{"intermediate_size": 2048, "positions": "rope", "qk_norm": false, "max_grad_norm": 1.0, "schedule": "wsd", "decay_fraction": 0.938}
Each number is 128 + 24 x the weight over its row's rms, rounded and kept within 0 to 255. Layers, rows and columns count from 0. Numbers have three digits each. The size before them is the row's rms in percent of the matrix's.

# layer 6 attention output (transposed), 1152x768, rms 0.0224, rows 568-575, columns 384-511
092:163131126128140159099130111156132147108110106069101141138132155133134125092112152116130110190152142133114122122159154111163105129107103109111118088099110122127153086097125180142147105125139115155138111156150109117128153124107112117130143102141132115117126141153116113130166155154142086112112089077136083149088111117132142114080101114144127099136103141128116138112146161122088122104168
101:174094129120122104116130106140182155125147129104136114127147150072131127028136121113122141044124125117104130117113145111144115138134106112121081161132122075119132122132136150198142101111106204115139103180126162099091168165163147126155120153133170110112147132136112107149118134122124098175141116096084126107148107150084145119129086137146146118196107123169109133117146102131047090142145
101:119125134165152128125140139143130130118131153160125076142110127100115121133123133113122085186139072109114096136134084114159112106144126083115160048129133176177146106073119115099149128131142165100114114136144099106112164129135154111112141078111121143106117151118115127137193154105094135074136123140153097079138075153118132143120162146139133117159138141150150129126140136114184116106132
087:129103150114129101109152119122141153143131111111108134146130148120116144095153123152133113146136139108118153115152170109113152102182130122099144103119112145075122153147138101115144173134132136150139123101119182116131135085124103098129131190125127116115117117136124122116138173121147108127118136067085149177136127122151168095092149088154161130154105155123145145102167140159104116141117
095:088089126181114110108144149105112123156123139169125126152097162123119125124107158134107065162166106134117095085142133155116143141141111094130161128085118179099150194120129130104123115113121141156129113125121122128174061172113119137121173122183116124166113114138057116155087178115118165135126125119157101115125138118119120147127171136118110099114126119150151150155115125139161134116110
098:139136124180133204105134139147091122148095126139112126066142145147113154110132141192135124150145147121125145143127188104160132102106136137119139114133110130121083144148114155122124116142112133162128110151103097142129153109155154125112156130107134118135133132111157170095148088127117083119123151152189097141118157126136123160133131124124117142121158171139126088136122133142112128102158
093:114118139127127109130096164133139099132112113141146102127111096139120099161141139101129136141115114115151149150105084098112127149144075073148138090132133126126097125149099120110123121122172183093117106126141110120120129120106140123128103142148117161143154152124161112129126122126097123168149111127135120116108092126130107138126115135144153107080136132160112126114136108116193103143110
097:115135123121136122120080093139119114121144125142106198101114119120091095175118103088129174119155149165124138129116103097114098117109121146166108122141111126157097128098152118135171165081097081127119123095093135126135143112137140087134122108120120146128119155133165113179169088184153101121177108134111133132136140107108105130109119115112130112103143100145139110151163089122134154139112
# layer 6 attention value, 1152x768, rms 0.023, rows 569-575, columns 384-511
103:095200113120156174131116113138106142105120146121099112138129108138105134126141114126162107172124132128125139149132107144133143134089158144124195149125125133116101126132142126118126115159119099151138112132157115128158099078114123065100135126178100147181090127136132130126152137081143126101119136135158152151125121098121139158131118138132132106115122133106123117143135127130129149105123
102:143146130114105140116131134105125128136156112116131189107130109163179129141122148137124178089079167133143113100157172163108110143105132165152105167094089080097124154176114149124124094129095084178123151128128119168151093151093102163147129134105118106130141091123127084110097089135141100172124147082118150144112162099128170104149110081115133139101148118100154134145139147132124110139143
091:141126148154121118143113124118115133139139106135113158118098136139107094130116076121132136126162107123116118130086066156142098123092133081177139147133153079157158116116109158101115125117121152105124122118093089149181139142126168148111096085103142146138098115135136136131128111134129146119156101158136131142118103165121090145145132141098140121131117127101116162175099141108123176111151
095:142133160109077129146133134130096120113150131114117137117177107159127132131161150120129164111116115134123142133088140125153063117107129150125133117165150114133141080133112102090099123144145113109111138131115131175120165152124128149140058104055161122093165155142194131095155090139122096104143128138099141161123120139150143150108119157139153143114114128114125138128155149144132097121146
099:126114105111124096123121135134147170119124090096149135177116126111104129117126112104104118091095145141124126114134109214077153129134122127141147148157142133155188079106104100110118079125147127131073147142165116119142140127131116125143103120123081130127108135151095097158124132120102110133140123118106123103116104165140132070137093117112135150137114094110124106102112116075134130163090
095:115137144123134146129154134143091141121120136099093105152136133149144146127122140144149127117128101109145100129145138139137108109124202171060093116085097132137147146071154147117122152103128092138112148126145138148130138130137132100123139129090148138127108112175155101092131123121210125137122142101144144136128129097135145107172095088067115131119146118099143119132113125131133121106144
100:138139117146135144112129123147146143128095169090159110150130165150154115125144115153099112160104105139126080115123150112133127148141135086074121158116123141068143129145123139149103145174117131114183138128162092131114092143137148140108151137117168125120143069129070180095096182111128125130148127136123169113094123143112123066120168158163102138112107122138133082091118170120130141086106
# layer 6 attention query, 1152x768, rms 0.026, rows 576-593, columns 384-511
082:100117120093090140100137139183131101157121132146126126123164155105115135121176063142145149107116157116143148137145100122103120139113108123150131100129127112148110156098090160156129098094138083122132147150105120170103154108118131109124097153084110181157138114119102108101110072135138126106105147145122118129113086152129113140167120143136129130138140120125105195164102167161117135145140
072:133143078108084127092115116155164119090136149080098139137115149112149145142085156092116117070127097122125110131141162177125114138196142110098116163116106165134106118072146115090151165098127154106155108107097166125147104120114137128071133123101120141172142087143130138185155135123112120148125148128099135118096130133135159157124109139143135127117120107175140133155141177114144151138143
075:145151094144088129089102092133145112076071163134074130156097096129134151157127144086161104134141142132128126107139145098101114134189152089133137168120140164132138135130137127127169185089153139077138115082134155135134106154137110149110142120145150142149132099147141169147133118127122132124118112130112118150101132143124148146098126143136146114133100123196118143145130185104148156119140
077:143173108141121107100118124124098129095137158120117140118140093149161155145092157100118124160153096135108083149058144173160152130151135072135149162122102160108141099146121135117161162162137156129152133098128119114136131164126139141062169162185173082107118105136133114161165177115107132110143165121109101146110138073132126092127138120132158137152099092139148102151170108104151137112116
075:155149123119055141104131092163135091098154110117114119102120133128138137185143132138133101126106090140114133135128147077154122134135126112102124137127124158110134133114132149125119132163127156122138118078121137143142113118135087137158124132129129107143137114150151171116158115124160108142122122134106143143109087155095128144116143128108128112116136122187123144162177164113147135100114
071:165162120167112117133122113112144133071133145162126110167098094152143121164116165101151092139135099111117106132147120126133172124134130142161139149119168156089139095114107098161102126112130144137155109098117120137141083130098137140100145114103124110131145106143133104140112142112122163103146153172140099113137138100144073127107123125140135123117076093114157155154103175090157141122107
070:134095178105126141155151146139091156136149118148156089096136167120118123084160116140133135116119136150145158113136139128089084114094096132087118104133134102119100137109129128097152112138124130149126121158117082133120160136158156132178121126134141147135118167124095052104121147139107130124137133157123129125128151145103150128160126151117098121110159152125117135105101123142115139103154
084:126101130119119115135124111162140128081099120125116099118100149112156097161151152106152126150117124106135127091134135144148130143124132111147123110097110133140141168109103130123116159142107127095137115113115131169110096104131110166135087093109113159107117149136172188136152107115152110136171111103131158135127118154133122138134155152097140107108140145178118159196186161094147147113106
074:136121101143154106100112090127154107115118095098177096159113082159162103159124170085144106148093106126089103161099156109116153124173156131122139160152106151129156120119105132153122158156170157144168153110143125143124082123081132145076134084130137099138066135129142130121113105150121157112121140132125144133132093121158108100110168116129194127146091139138124131111124127058138166170107
084:123146128146149136138104136131152138140118112142133127140119134134130128082077096138093150130134155174129168126103106132145130141128124148107113084132118102149085134125105157135167160139152102125105151162103101082104144144131124112101128165071122110100122149091154140121126159150107118145097121167143122136148154132169148141146084095153109162144157131104132101117092089185088145102138
080:156098121120143144157133114132133126046110100138135096166137159131144114114138110154176107109108137139107110077161144131122109145088106124142135109093141145105142136113048119078120118105145097103124096142108098186136130125141116137113075090129135170128157106110119134149141129079100132121142124144147093079146091162129111128126108137119132117109132088119159122109164132132112137102150
087:126131093117120086130133121124142146076132131106098149117135076115154133174123143103146098121086140103113122125143146099155155134143120103124126146106150137112146133142156105154143121143133107122143128064160145161140110079119073168117089101160194154121104141116198138127135105105167140103122123088078130114165143142105132128120133127123134134142122149135136132125191163108152118126116
093:107127118132116101125152080139130135092120105118127133136119097102116116162140085097119135098117106132090105106158133110110121146139145145112187134103102141119158127124114115144129097122154141152126105107173118143127105107125109141147103115165131112116148134142192154123158129120135121142154159150104115133091158143096093095100137151137097097154141114146150129135182121082139175086140
093:122150115135116120175132103117110115054152152119128120141108105108133110169137135143144125144101113136109119128107159112126097141131109143141153103134156136117138121142126126129130156174147141088109109092165167168124114091113129114109096097096130119097104125103166144147173132124149092128137167116125127094143120154153090107125100125118137155142148140134123109122169138103131165164150
083:126119150134145132103102100126140122109082148151122117154110128138097139085121122148186158098133140164110144121159096160147084136085117134147103067106135137121116144123108163110114133142147114130141131191117105128147166160143124096102144105107157164126160134132136093144141116105113129143160118093138114128129095138109130116119090129087095115107172137090166102135117125193095143113130
088:101124134117120125110109154130117163137153137136108143091131107090103137171131117112122094175135078090136103150127135123128153171129104056132129155087138140126125117097167152100121120127122089116141117111150091116131142136137129162138083097171169173133169136149165134108112145096157140119116107104091114113129161155096151143135142147137126132126072111122132154145131148138151147107145
075:149111142124112163126120088124098094140106133138122094136152159142113110081109159151122120129121170158138131126183128164120123129090123131130098119151119100096094133125088133106088151124149137126128160155098121116118155160118117127143135134094123134118153117125073122161105129116118140143131136156162158062115082123130137134104132134112105090085136107124135088124135114157089101116160
085:151143117110104153081133112133140115142148113117106136158128104114130115197148106151154078112111120089114110111144153106180150132147133094170162140124133124127136147134138133110105100143127067122135095071132160142143114151133089162140116114183143114132111133120159174142157160112150112089095108133093108150134114169083123114157126169146125127167111097149165121092193163102196111119158
# layer 6 attention key, 1152x768, rms 0.0256, rows 576-593, columns 384-511
071:120139102139137080144141153068157129094177124161168092165083137166129099148094102148113167137151108126143145116173139126129116093140137108123136153100126137161089107129128088109155152097100151151146125118128134112075083144109132130107142111167149120132161129131151124154114110089075145111145122108136132123152125127164103114155124131102145125105153125125151089102135137100136107146082
071:124122132124167124122141120172087115126159145130135111095128114108108154104123107157110131113151100143144164151109115143110133140143094129136104084152140103073122141129082119169110099128142144124121123162110134110146136128109134139134123141112111094100135120107105107151110109152127121108103149112127103154099115125172146140136112128132172133116141102135160141066069152125127141108128
077:126108142095145149173134199161114129225099134129127137105131138123077129096142138139122136139096130147135163142151137129118116149119127176136119077146105097146139130133114122150142084122160122164088125139117126123152140145138130109096104123087094114123095148120080120133151135162132121135105147149146127151125121101096153168147129113160119163129137111099137108103086144127098112095164
071:136143161109128143099136132123108138157063115108129136169106141133146103102167131158138129162112104119126128131118118102164123104135123157124091134130140112149107134139137129142143140128152135095131179147118122086120168091179115132157106162081129152132088152137109117100120125172154107129135123133155096144154157119096149104114099130132091120138131139112125096125131128141123118149133
073:129107097095153130138141171142110134169131137139111134087153131126128120080136144146098098118139143154175115141166114149104089139123153177149118081156100108132142155148112169144145092139133126166134111151110123130145143118171123097065090125103100168119080140115096109159128128159167106112090142128153117115142136124117165124139111098156190142118098135126099117097063146149092154147112
074:145166114119110156081117137092093133166094132114133140162108118114153140132170126147121127134137129139127110111113130109178148110169145097124105108161131128113159128136163135062125170167176117066149134126128146100134161154144122153152161164130177126191111165152113120059132144127125101163110127178145127133116173126115144132136152124167085144133136145146127151123112129144129081149138
072:101156120117124116143119162105132114154182133159157146116158108109063168116115107166097134096130164133124142139134128104105147142084133133126129164114095134144136119156155123145169064115106094185187107120142128123136126137111122148100124111124119127096147091074132147150127117096131152116112162089117157148117123135122164090119091136128108154137083127091134105157117110132117210097162
078:112122133106140135114085182129111128184116116134155147065149135141120130090098105137116155117102150161165119129124148131095111108111113102145117107128131137126131136108132109107173098095154107135147136159103155101122113152174115113144125129143095125141121158114105139134103121156159125123093131144165111111113151155128187113131106118154103126135142112121109132114077133161105125150130
074:125107164161147161142113109122146132149153157098122115132128130122106121153115138095127128145146107120124102111127142085151168132150124100129127165127159118130125121090141058060125136173138137128076106090139076103097110110180192110158153113171107151149151124166147139133117106115110092123142111109127120094137097093133119153122166131146154111138130136115105144127165129104155116124139
086:111131121161124112159127104127133145045178115123181129127108127125140134160124127127150122135094082132078117119077145113105112151130116127101178149114095164145113105146100113113104117148078130117149128107135120143094122152104092121125128091154099120111154121152167097127125129136090141115121125109132117130101090142145127126127170111085127109139096129132117122150154153104135158115102
087:095102145110132124150113137103123130160113152122167144105132138131082159084095110155120133133131150141148170103127164182082095104081122105148151127090142171141115142099114141123181125117129088151145115164112151108127140133116122132123139119134132106144152095120128109137105110146145115110127132139111118119097112146163172181161124107162131096133152152112119111103105161178101142135174
083:189111102111132172108161035135078142117081135152094169131151112135128128124133150080140110138129101111137132128108099145126122165151093148124136077147135123095100111114110096132100154123123139079075127140108116144134140130173149125114182126114113167137091136139133124128128128114143112108175146119167094108165153077111117166117141146108116143141174142143111161101142125106125105152123
093:099107139119101151146157142110153152183096159123165127099151163145118118105135175152113118123127129127149123106109116128116155118091105107133058129156154138132133166079090143099166147142101088122108108152094125132119139136111120111122165137122076118146130128152087132117087103133117115115118133102130113157120078123144173189136174105169152119115124156090135097109106149168129132145119
096:122113138149128150133131084155138143093174144134100152175126064118140099168168145098163127140086077162146109135099110119132141133151137128124152131151133130107115101100137055126120158131105166086098111093132125121136176163107114143114173097138138130131129104127144099085123112121126125109154126111119118123137128092103141125107115106138145124133139145137099141120138135117158118137127
076:108135129119102112148166098121121102119180122148117119135138106119129168082103143147146109145068174104133193112115166178081088146078112159153119127154146171124090142128087150172163126122093087107116142152127151151129131135137106141098145127078126120090139107086111128105128135150147126094111155155150163123122165138172121146156081127125113116148199129091125092080141143147083140135168
101:152129128112135116120166161118144123153095107116082134126147117140132141131161133095158111153149129085131137137147061063155177106171146147151074059141133083099138141105109096104111142121181147109113108131119129109143131109151116081119088148104125133138079173136088142138156164141186154105153112124146128120159175107092123125126153122153128135102124115126114172123122122133147130149122
075:103113164132124081158137127124128087137124145136135127124108137082120146031096128135106181127144128115119157092141113172086132131129089146146139097115123140120080138120102155170142122123130096102114139208106159115153133135122124105121120138104122144103157146134117127135103115135137138119128143158109150136136141096134155161144099094115141131140179171098130120113099113147066171147142
085:184120110137139149129169155132153142106092137121096119139152137171142115167155130096146116135147133140114089151132099063136153126200168119118135114168116087100159105112112091115105152169181137115108135096126119139150126125155143106138126115118120111147125164137097141170116120094153142143128135116137099150157082106082106098130140105168130133108085122134102145160159115104147122137116